{
  "num_hidden_layers": 12,
  "hidden_size": 128,
  "rope_theta": 10000.0,
  "init_std_o": 0.0,
  "init_std_up": 0.0647,
  "optimizer": "soap_variant",
  "beta2": 0.98,
  "weight_decay": 0.015,
  "warmup_steps": 77,
  "decay_fraction": 0.555,
  "decay_shape": "linear",
  "batch_tokens": [16384, 32768, 49152],
  "dataset": "wikipedia_en"
}
Each number is 128 + 32 x the weight over its row's rms, rounded and kept within 0 to 255. Layers, rows and columns count from 0. The size above them is the row's rms in percent of the matrix's.

# layer 6 MLP up, 512x128, rms 0.361, rows 215-239, columns 0-127
size [124 102  95 103 109  94 109  99  94  92  97 103  92 101 106 115 100 102  89 105  92 108 111 101  19]
[[171 150 128  92 111 153  64 119  90 153  98 163  93 178 133 105 136 191 165 177 149 155  98  74  89 119  95 173 151 109 158 140 130  78 101 148 127 139  68 117 105  89 132 134 119 194 137 126 148 149 125  96 143 115 149  81 116 146 129 113  40  93 141  76 137  82 144 182 184 144 118 119 163 113 129 172 125 138 160 119  97 118 127 154 155 159 122 117 175 153 168 148 160 133 170 157 159 103  85  93 151 161  84 101 124  82 106 129 208 108 125 116  71 111 169 190  86  98 121 125  65 132 142  89 117 105 147 145]
 [152  92 117 110 144  94  93 146  57 130 107 135 131 146 147 140 148 140  93 123 138 129 140 151 141  93 175 152  93 158  94 113 138 140 134  91 141  67 141 117 137 113 113 170 134 114 150  88  70  78 162 129 170 193 141  60 126 151  95 123 172 130 173 122 170 137  96 168  63 118  88  73 139  87 161 118 150 167  96  84 154 142 140 102 135 102 132 132 137  81 163 119 142 158 159 138 106 116  79 165 185 183  97 166  96  83 121  55 116 103 144 136 130 129 131 181 155 135  83  23 180 104  77 110 118 117 129 124]
 [153  79 102  81 118 145 135 111 167 134 122 108 167 164  91 160 132 169 139 115 107 112 151 130 145  98 117 114 135  93 138 125  69 148 128 121 124  55 115 102 155 138 153  77 100 157 127 113 102 122 101 138 152  51 183  96 124 109 119  67 123 184 117 101 164 101 159 122 181 170  88  90 134 154 164 116 123  96 144  60 174 148 154 136 150 108 144 141 119  92 163 171 157  84 149  95 113  83 102 150 158  83 165 145 147 228 118  68 136  83 148 128 134 160 137  98 127 154 161 178 184 196 129 118  81  94 139 141]
 [152 169 119 157 106 122  79 164 153 132 132 109 109  98 125 111 164 168 109 176 119 152 121 111 151 117 117 173 145  84 107 128 146 121 203 167 119 112 170 150 120 170 131 180 107  90 141 145 197 147 141  76 122 159 101 152 112  72 159  93 168 133 173  50  97 161 177 102 122 125  67 130 104 105  88 136 137 112 178  78  67 157 147 114 158 127 114 133 107 113 122  96 135 161 125  91 151 111  97 126 162 116  49 158 151 139 151 136  88 167  81 140 152  85 150 163 144 167  76 111 136 161 166  88 100  89 198  90]
 [120 130  95 159 123 130 106 102 148 121  91 132 125 114 127 107 137 156 175 141 127 115 133 101 118 176 158 120 121 128 130 115 132 137  95 111 146 128 192 140  83 159 172 110  70 152  97 129 145 137 136  44 177 130  93 155 146 126 104 119  86 181 151 177  59 136 116  99 113 158 122 139 204 144 109 154 107 161  84  99 116  98 139 124 180 132 151 138 144 129 128 157 130 152 193 147  55 102 130  58 164 110 152 160 151 101 109  84 147  89  87 201 113 147 209 142  79 103 136  80 189  95 164 141  60 129 125 167]
 [119  69 158  99 116 121  91 154  97 102 123 127  69 130 107 144 157 147 136 127 113 167 189 160 170 102 123 143 131  37 111 116  97 127 125 156 136 126  85 159 111 140 150 147 139  83 153 122 136 149 146 153 146  98  84 169 204 172 122 138 161 105 130  93 161 109 110 118 180 161 110  50 120 105 157 150 126  64 125  75 131  92 252 137  98 147 112 167 134 105 171 104 145 147 109 113 140 134 154  94 167 148  96 137  81 160 172 175 113 119  92 169 130  78 101 107 140  94 164 151 115 135 129 160 119 167 168 103]
 [ 93 120 163  98 170 103 213 139 163 106 169 188 192 101  87 143 155 137 174 142 102 196 186 120 115 159 124 155 116 104 101 141 143  87 131 164 112 125 116 127 110 188 121 109  67 144 147 111 108 146 165 120 110 153 131 102  67  91 121 125 164 111 106 182 127 164 108 114 135 179 136 127  64  84  91 174 160 124 118 117 118 158 101 106 159 136 102 120 112 190 175 151 120  77 131 130  85 188 151 160 141  74 136 159 144 213 134 145 158  89 124 125 147  91 121 141 170 138  92 147 109 167 126 120  73 125 113  89]
 [136 114 102 108 172 173 123  63 127 123 156 199 147 102 161 122 176 161 142 112 134 154  80 177 153 190 122 136 125 212  63  89  93 107 153 117  79 159 139 111 118  76 113  81  89 134  77 166 106  88 100 118 100 163 166 109 116 101 148 109 137 160 129 125 119 190 121 108 101 175 112 160 112  91  71 210 156 102 140 162 122 134 125 154 135 146 135 113  86 106 142 102 116 165 121 112 111 118 108 124 110 113 124 156 136 103 109 110 115 108 111 160 116 200 177 113 214 101 161 124 171  85 154 176 115 139 166 145]
 [177 151 133 113 153 174 102 137 132 120 101 114  86 118 126 139 123 112 151 114 136 120 137 135 187 143 123 126  96 127 136 159 112 180 113  93  87 214  89 162 131  90 131 107 132 171  86 106 117 166 137 103  65 159 126  92 144 182 171  81 139 199 150 134 142 123 145 150  98 100 118 153  86 124 129 173  52 120 101 131 124 117 137 123 195 155  98  97  88 175 149 165 126 197 145  87 169 180  95 182  89  94 102 142  63 149 152 139  91 102  83 138 154 147  80  97 122 159 139 126 132 132 148 164 168 191  77 101]
 [152  87 108 185 110  51 116  63 184 157 153 107 149  61 114 124 146 146 167 106 150 157 113  59 145 139 170 104 149 125 121  69  82 105  56 157  91 170 123 123 106 116 145 102  93  90 135  85 147  95 105  88 170 158 146 128  90 181 114 102 173 110 189 161 155 140 122 115 141 102 155 129 105 128 130 117 162  70 139 134  68 150  63 158  81 151 131 125 104  79 109 127 186 101 119  77 148 163 122  95  97 112 133 119 112 143 141 156 174  85 141 131 185 125 133 196 131 110 122  94 164 109 130 133 134 103 128 141]
 [149 152 166 144  64 115 151 122 129 131 181 157 136 103 144 165 134 148 113 137 119 156 152 106 174 127  99 116  65 128  84 109 123 166 126 125 130  75 187 102 124 115 152 136 152 141 146 117 104 108 212 108 106 142 102 142 101 121 161 105 142 142 106 148 121 184  77 121 130 106 117 187  93 128  72 206 118 100  94  78 124 206 192  80  87  98 122 124 154 144  67 103 122 127 104  52 148 140  96 119 177 164  89 136 129 150  59 119 112 132 145 138 122 143 162  63  71 111 172 139 169 129 130 173 149 140 142  96]
 [120 156 161 162 166  73 126 142 147 176 156  90 105 124 199 144 134 198 121  48 123 198 157 128 115 125 150  39 181 149 164  90 129 101 169  92 139 138 122 157 146  75 104 111 136 180 133 114 124 153 126 149 110 111 120 135 174 173 133  94 177 128 153 148 185 157  97  94 148  95 128  97  80 118 114 211 109 142 144 140 112 135 122 121  80 108 114 144 132 124 149 129 146 132 162  62 114 212 172 102 164 178 113 157 124 104  92 139  86 176 139 147  91 107  98 137 113 140 114  90 129 158 105 124 160 118 151 103]
 [135 144 112  87  31 113  58 111  62 123 123 113  81 135  93  86 124 199 129 111 202 150 118  55 118 181 163 110 165 197  96 146 127 117  98  62 123 127  97 117 150 113 139 115 137  90  83  92 111 126 196 153 153 145  90 164 137 179 127 132 131  88 203 134 138 130 145 137 116 144  80 120 120 179 109 137 129 171 110 161 103 160 129 125 127 107 104  82 139 151 151 125 144 144 130 133  85 106 149 117 145 130 164 176  92 102  98 118 145  82  97 125 122 129  58 159 121 154 162 133 126 143  90 176 172  94 129 119]
 [108 134  91 145 176 148 173  83 132 120 166 126 121 130 171 121 170 139 170 152 132 108 133 114  84 182 105 149  81 179  86 120 108 125 154 135 142 133  82 173 150 149  94 139 138 165 126  97 141 134 126 115 116 150 197 127 108 149 118 180 118 183 112 116 191 118 142 119 129 106 161  79  90  91 124 146 129 150 117 113 161 152 182  43 153  88 127  84 133 163 167 145 138 137  72 163  98  80 155 170 130 147 153 159  56 126  59 130 174 197 105 118 101 112 164 127 163 125  76 136  77 153 107 184 157 104 145 181]
 [164 137 105 101 117 164  92 110  87 121 117 154 124 140 130 103 149 109  99 106  92 138 140 152 170 149 159 131  87 128  84 141  87 165 147 110 162 120 108 173  90  68 107 143 112 124 208  55 120 130 166 130 127 118  73 108 129  53 155 143  59  94 142  99 149 169 150 105 150 174 133 148 111 157  87 153 139 122  55 123 102 117 128 123 146  91 146 158  80 110 211 189 137 178 151  99  90 148  95  98 149 119 149 100 156  98 103 165 108 132 126 127  83 101 131  53 113 151  98 121 171  76  73 187 135 124 128 124]
 [182 117 173  94  98 176  93 110  83 109 140 139 187 140  75  99 122 141 128 137  95 109 158 167 172 130 144 108  78 149 157 141 102 129 147  85 144  62 110 112 119 137 135 114 123 123 159  89 139 168 134 166 138 137 144 114  86 122 135 107 185 181 102 125 141 136 103 136 137 138 108 154 152 128  98 129  93 144 122 138 145 209 133 152 105 167 174  90 125 120 185 149  96 179 138 128 126  49 141  43 173 121 125 181  93 189 115  94  95 115 107 120  65 149  96 105 180  93 141 162  96 157 167 173 167  86 162 174]
 [ 51  92 134 174 136  51 165 116 120 111 140 152 128 125  83 140 105 100 138 141 139 138  85 103  95 129 161 103 110 128 124  89 185 167  89 112 140 159 150 152 159 132 104 127 122 136 174 157 114 115 147 168 101  56 177 139 123 114 122 163 118 138 165 146  48 143  89 166 119  93  85 125  74 108 129 131 163 133  81 170 112 162 148 117 157 112  98  65 124 154 141 152 117 155 180  74 125  62 108 128  95 179  78 129 126 161 144  75 109  80  79 104 130  78 123 159  69 145 137 100 108 134 168  95  76 165 161 130]
 [115 131 212 149 107 145 195 116 147  99 159 133 154 167 128 161 163 152 137 107 176 120  97 107  93 124 144  80 115 109 189 140 115 190  63  77 137 119 112 133 126 101 115 137  95 136 119 100  88 150 165 111 103 117 128  77  87 135 102 116 155  90 173 169 164 151 129 149 109 146 117 150 146  45 132 107  90 115  87 141 160  89 174 112  86 154  85 134 150 123 124  43 109 148 144 108 105 123 178 100 152 180 137 116 111 116  65 140 132 190 145  97 174 157 125 138 102 197 145 181 137 140 114 157 169 184 149 141]
 [ 63 120 158 170  94 160 138 114 110 138 153 122 144 167  98 149 110 141 149 113 212 163 120 147 104 133 180 180 164  70 148 126 122 113  98 124 162 118 139 172 146 143 123 141 139 174  82 106 125  87 112 116 116 142  83 141 140  52 171 142 140 166 140 100 115  73  95  93 147 178 166 138 146  59  87 149 169 125  61 153 117 133 142 102 124 136 102 144 151 153 133 119 106 223 125 108 140 110 125 122 111  97 110 170 104 176 152 101 148 130 103  73 148  97 135  97 143 177 121  91  58 156 143 168 158 200 163 156]
 [137 142 121  67 153 128 114 106 116 130 174 106 140 190  89  91 229 101 151 147 171  62 122 125 118 108  87 171  83 209 110 121 207 130  96  98 108 173 145 154 127 144  84  73 116 137 119 162 116  87 144 111 103 150 171  95 109 136 104 164  92 166 160 104  66  95 131 126 115 133 143  93 106 130 136 164 159 167 145 168 154 134 113 136 151 108  51 123 160  98 113 105 113 187 133 138 137  86 123 136 132 120 139  85 142 173 160 125 118  94 137 127 175  99 162 101 185 110 126 197  96 104 124 103 117 140 173 116]
 [125 218  95 151 121 181 101 104 145 205 181 126 141  91 117  66 130  87 135 102 112 152 113 114 123 130 129 119 110  78 205 140 132 123 143  55 160 121  88 160 116 144 180  98 130 156 193 140 109  65 143  88 132 127  68 140 156 141 114 137 134 118 166 101  97 109 107 150 139 164 140 102 134 105  95 154 116  73 128 114  66 142 170 100  94 144 146 140 138 121 127 132 167 161 152  57  89 131  88  96 152 132  86 202 137 121 181 151 152 172 121 159 156 141  76 133 150 121  86 137  99 131 101 110 161 157 128 173]
 [146 144 120  98 128 149 127 150 141  96  91 113 133  65  86 130 134 142 201 139 106 128 147 105  94 191 108  56 122 120 120 145 128 187 171 161 155 139 135 149 182 179 151 113 126 125 170 188 147 171 138 161 113 136  71 134 150 117 122 165 124  99 127 152 154 139 161 135 182 115 143 139 129  99 120 165 142  94  76 153 142 156 172 118  69  99  94 164 108  78 140 154 153 172 139 111  91 112 144 171  90 158 117 156  33 176 110 133 119 108 110 128 128 156 101 124 150 133 153 103 106 170  92  75 226 163 170 166]
 [156  91 139 165 141 126 125  57  92 130 118 135 107 165 131 169 136  99 152 122  89 157 147 152 123  73  93 127 157 115 168 118 159 132 145  62 129 181 113 164  92 158 114 112 131 120 171 173 110 136 199 169 119 107 179 110 123 171  82 135  99 185  77 154 131  93 130  82 131 175 106  81  98  70 147 130 156 134 162 107 116 159  97 127 151 110 179 135 172 156 100 184 113 153 115  80  98  93 109  87 107  71 160 127 154 135 112  96 154 165 100 136 106  83 103  62 116 112 135 175 124 158  69 116 166  94  58 149]
 [150 101 154 175 107 122  63  82 131 130  81  70  97 139  66  53 156 113 153 125 146  74 124 133 145 119 160 150 151 155 136  98 168 101 188 134 111 125  95 108  96 188  92 125 128 160 148  71  94 129 129 120 160 132  95 178 136 124 125  74 107  77 108  90  95  92 164 138 136 127  93  70 132 177 136 120 117  97 171 109  91 115 169 159 135 135 114 108 144 191 166 121 150 120 100 124 112 143 103 161 126 140  78 166  91 137 192 129  93  76  92 149 146  75 161 158 127  98  75 150 124 104  89 122  65 171 173 128]
 [158 104 138 132 159  75 174 154 148 127 127 136 121 141 178  97  91 118  87 153 135 140 216 138  66 145 155 153  66  82 197 127  94 120 122 134 123 125 119 152 165 142 183  96  96 171 154 138 132 183 145 131 201 142 186 122  79 121  80 141  61 149 147 109 103 196  66 120 130 172 130  86 157  64 110 114 125 145 125 134 132 150 149 126 144  99 103 125  94 136 140 149 126 113 115  95 139 174  32 113 153 128 122 121 126 181 131 154 136 146 148 195  90  86 131 123 111  83 112 113 146 112 105 157 156 173 131 123]]